Weights of a small GPT-style language model, trained from scratch on English Wikipedia: 10831 steps.
Each number is 500 + 50 x the weight over its row's rms, rounded and kept within 0 to 999. Layers, rows and columns count from 0. Numbers have three digits each. The size before them is the row's rms in percent of the matrix's.

# layer 3 MLP up, 1792x448, rms 0.0525, rows 1392-1474, columns 192-223
098:486451504429605458416549405494476533503525642450544415453588508450484446501484505503524474520487
093:457564468501537577615504443539502473577505532547569513514477506539426390506469517515493498564533
095:425473394586413570585485525501540453558473555452451440554549493454500480536545484513528437420540
093:453569479537494497451526517487573530511451571461502393546373418493606393477449538454479457587537
107:533494535632550500473547489493488597555530438516497531441470485510535503498518481525538403563454
100:460603497582421533534526518490436528461501604541488465493453515543463475471478536552519461473502
098:564552501508583478417465445498547579468461453541552461425449483558452553483497499479442475492427
096:496481447484534572521560506588557439486477541541505439480547424427465483461506549561501549562517
102:538422557628560480482501525506555461536539399472535496456547485524526477492507508496526482501486
101:553462446582498570468529497568508512470486536487545539497536558533543464509578473609447533487498
102:453527449511489528523575461573579523499524473582549502584408501438464555443506482569482485460458
095:548511456528419474572442543540551426581448505471585408571421441459677514567492491498476430515529
104:415445530503563507543536496572517567475487557538462400486497534499645513559372413602461565516434
090:483478469508460496439386447465412579591535538489560471480485434538526430581541535503521560434500
103:442409550469544510537512416532470560571475571544411479539542454488580491559441432537501506552544
108:484556496514560658525560450433552547473542519447494439576565543531470488478558476497461529542466
089:450557489516460493498386526570516470498648511512525420380518538505492530515451490453467526433469
092:489474462489611450556510482529469513549520506463436487561502535371548411550506521486398487478574
100:511508543550495498547354497541453491519536423550574443607452506580602485562441483495574506528462
104:568546317539528529573562479512497503509516520490493457494496435485522453530412451530481458514540
093:530481516486484560553490566550487491559488505512565477483435589508621531571451454491451522477495
082:469439503554489538472495509513491493473496469382490490487462472427460414585489451526591534489491
104:512515507523482475452414414630426440541505445493473479521535538592490562504489474546507431499495
096:515514476459507493464452412482573583543527584501505498553530577586628494442422465485373481494584
092:473477488527449514548510494518526476493498455533411435494471519464502564525521514563482406439508
113:556420518418461486563413492526516449443496521491525457441571532422523514487501517482521451579522
108:561582464646634490495591550554504483537588543584496501481562498497420515454545457493472460572516
089:479483468489515447461474415500373476540540571443493512451547472522509509428538437536438425596529
105:580412491487562468510486546530441570423498457441401480492420569457506427561510481489496551495503
091:581506457467532436503560448488479487516565457454550470474491513510585488565534464494540562552527
112:530403458463504475485515535524454505555533502578564479414502462430470497409495499557535535437450
097:560454481437471508458516537484474539487545526426575492569508441578528434536495526506572514466414
103:355470499521491536500535388622579652488548474524462460515497428500499454454507563549505564560521
067:555492477580490581492443515631528416539513539519447491501517453586475534611517431560525500566484
090:447518553528586455508386499536548545566431546447485504459424474458511477498484514497451439621511
096:574525353493539532426399434457468626489505520432466466479481460482456367423621457634517447615474
107:513511388533563505415544506453341557519522517514464425566543497518534473451525539560442484586448
107:478475386491541554567609476530554542526520515483494447443404494523538405475403438543512434547560
093:569564382600439563446503445464441490465483564442489535557538480516496469458481507578498480522480
093:564490475505555504529515517502382518503428513607540451395414578484471441480523463515568569493458
105:577575500457627459530481447492528443493503517435566387489476499576574531510505419535408501507556
100:484542459521501503469524519515459645551434459516492468433604483513507526525563548505519546494535
085:594614534511512496479512494488555518570431468527503450466475381423540460510507529501450527466494
090:588438496480508495452524505480467451647464553483434546521499437478494488395588459472563489604451
098:508517533504507509606490465617481508458484512531518462467539586453557503524457479516494513514582
102:532481429614474562459480472548518548579489585481496491472456479494521541439547589525506521584508
096:529500484579491507496469453559531427495455449485472478472514470613489459497492552503489511515512
092:507618430527501465576587519483440459552570484601482486418456590391509385508511511489463563543542
104:582438546409436553427486483474430409471465606476478466481597533410489534408484567541423521477473
091:484544456578486576521547519658520573523476556472459475474519396466565464437454427506468504621509
110:480480468529523531465398517553446438513552522534461530437539536545581395538475403525528347443485
095:444484504457485506578417467509473580581531455509553434498594419518476418507551576512433541516374
094:471589473600441484420476531544574543493538499405595498567444428476623501572394534548481414585497
097:446502511485542446478375408425478539491562568474410501493567461528445393547495541496519529468581
098:489548450445451486480461502525493460568617547522489485596567487565537462491481503516578512525501
095:482458428532556494418569565516562439506490494626512492492459538399551482515437491522523494504464
103:526435510549498639554582529562518526469442523443465497465537365476456498592498414561561518567548
116:517434515459476544464511527511547456473497540531473461523558499539530468486484498540500445543459
095:481623367555521568492517445564534505533437614473401510405557482431482368473537463503506556518527
097:465543456531461520457529488616483498517578499449484461561500501469594456467510461561560468536521
108:513476510484530478494419499575396491603470488522534497508500530536510502551557538536505364613553
109:524513492508584467570571522519486431471461510471528428439561504568638570468508533486446538518456
106:551474504540477544505525461533533484557480534535450471474517497453490395589390546582562423513445
101:410464413408553577565503505546489563527572608507553458484514440522503450546520462527449450522514
106:462567490569512499536519566501447501472542569402465462476554475495490419503447480508489475564434
103:579580462538420578449377471418424491469413510531498522523477426487483486492435459491616498459534
096:406472490510467454487472543504499530499493393584499501508496482503472486524473428543400549486480
096:487585429577609608567540545474546564544404549516479467535384502487449463439471538560472441470527
031:460465468530551591491514482591452468538503478566410429488527484507502455518509557664484475535482
092:548538511470470424524505474490461439544519475469542508435399456604444512484455585501471399543479
100:496470434628488526480477451530455549451566573528458474528487463526571449612499515573526537487494
095:522451432610402544441551510460445434543530476424468503486459516490574444426588486528557550475434
098:527472476499552538516471430540430560488493492486542464462482541516525369553529598568567612530486
094:504508447510533544558541462503466502525495499551533534437498459472513381546414441486533535509425
108:525416536478531560482395443566503468503485492466451504533501486560539559495521404513501589555422
098:528604484457553489457530439524565567521499494524534415469385505575551482497498497485523548444483
118:542455463589535516500533465481413571541567442485434531458430558493547417485414488560558520541469
101:472500442598505574482519524476584596585503523501481369500388499498522515532514458501426523566497
106:467501496514519527483406413548543475547591472479504490508479527539531532464487516580489520558470
104:613468475498488492498546494550428533524500461328476494527524459476474459487488463503473365518396
097:466542470481559500525506522515500545528587535461471560405573452464459428517524533485513411505506
100:437448492482448482564487472538488525493527513414542447458544407501519559543535391506471554427449
099:468530533541554481493446536568466551529486461497554472500513431573602488529428583531512406479498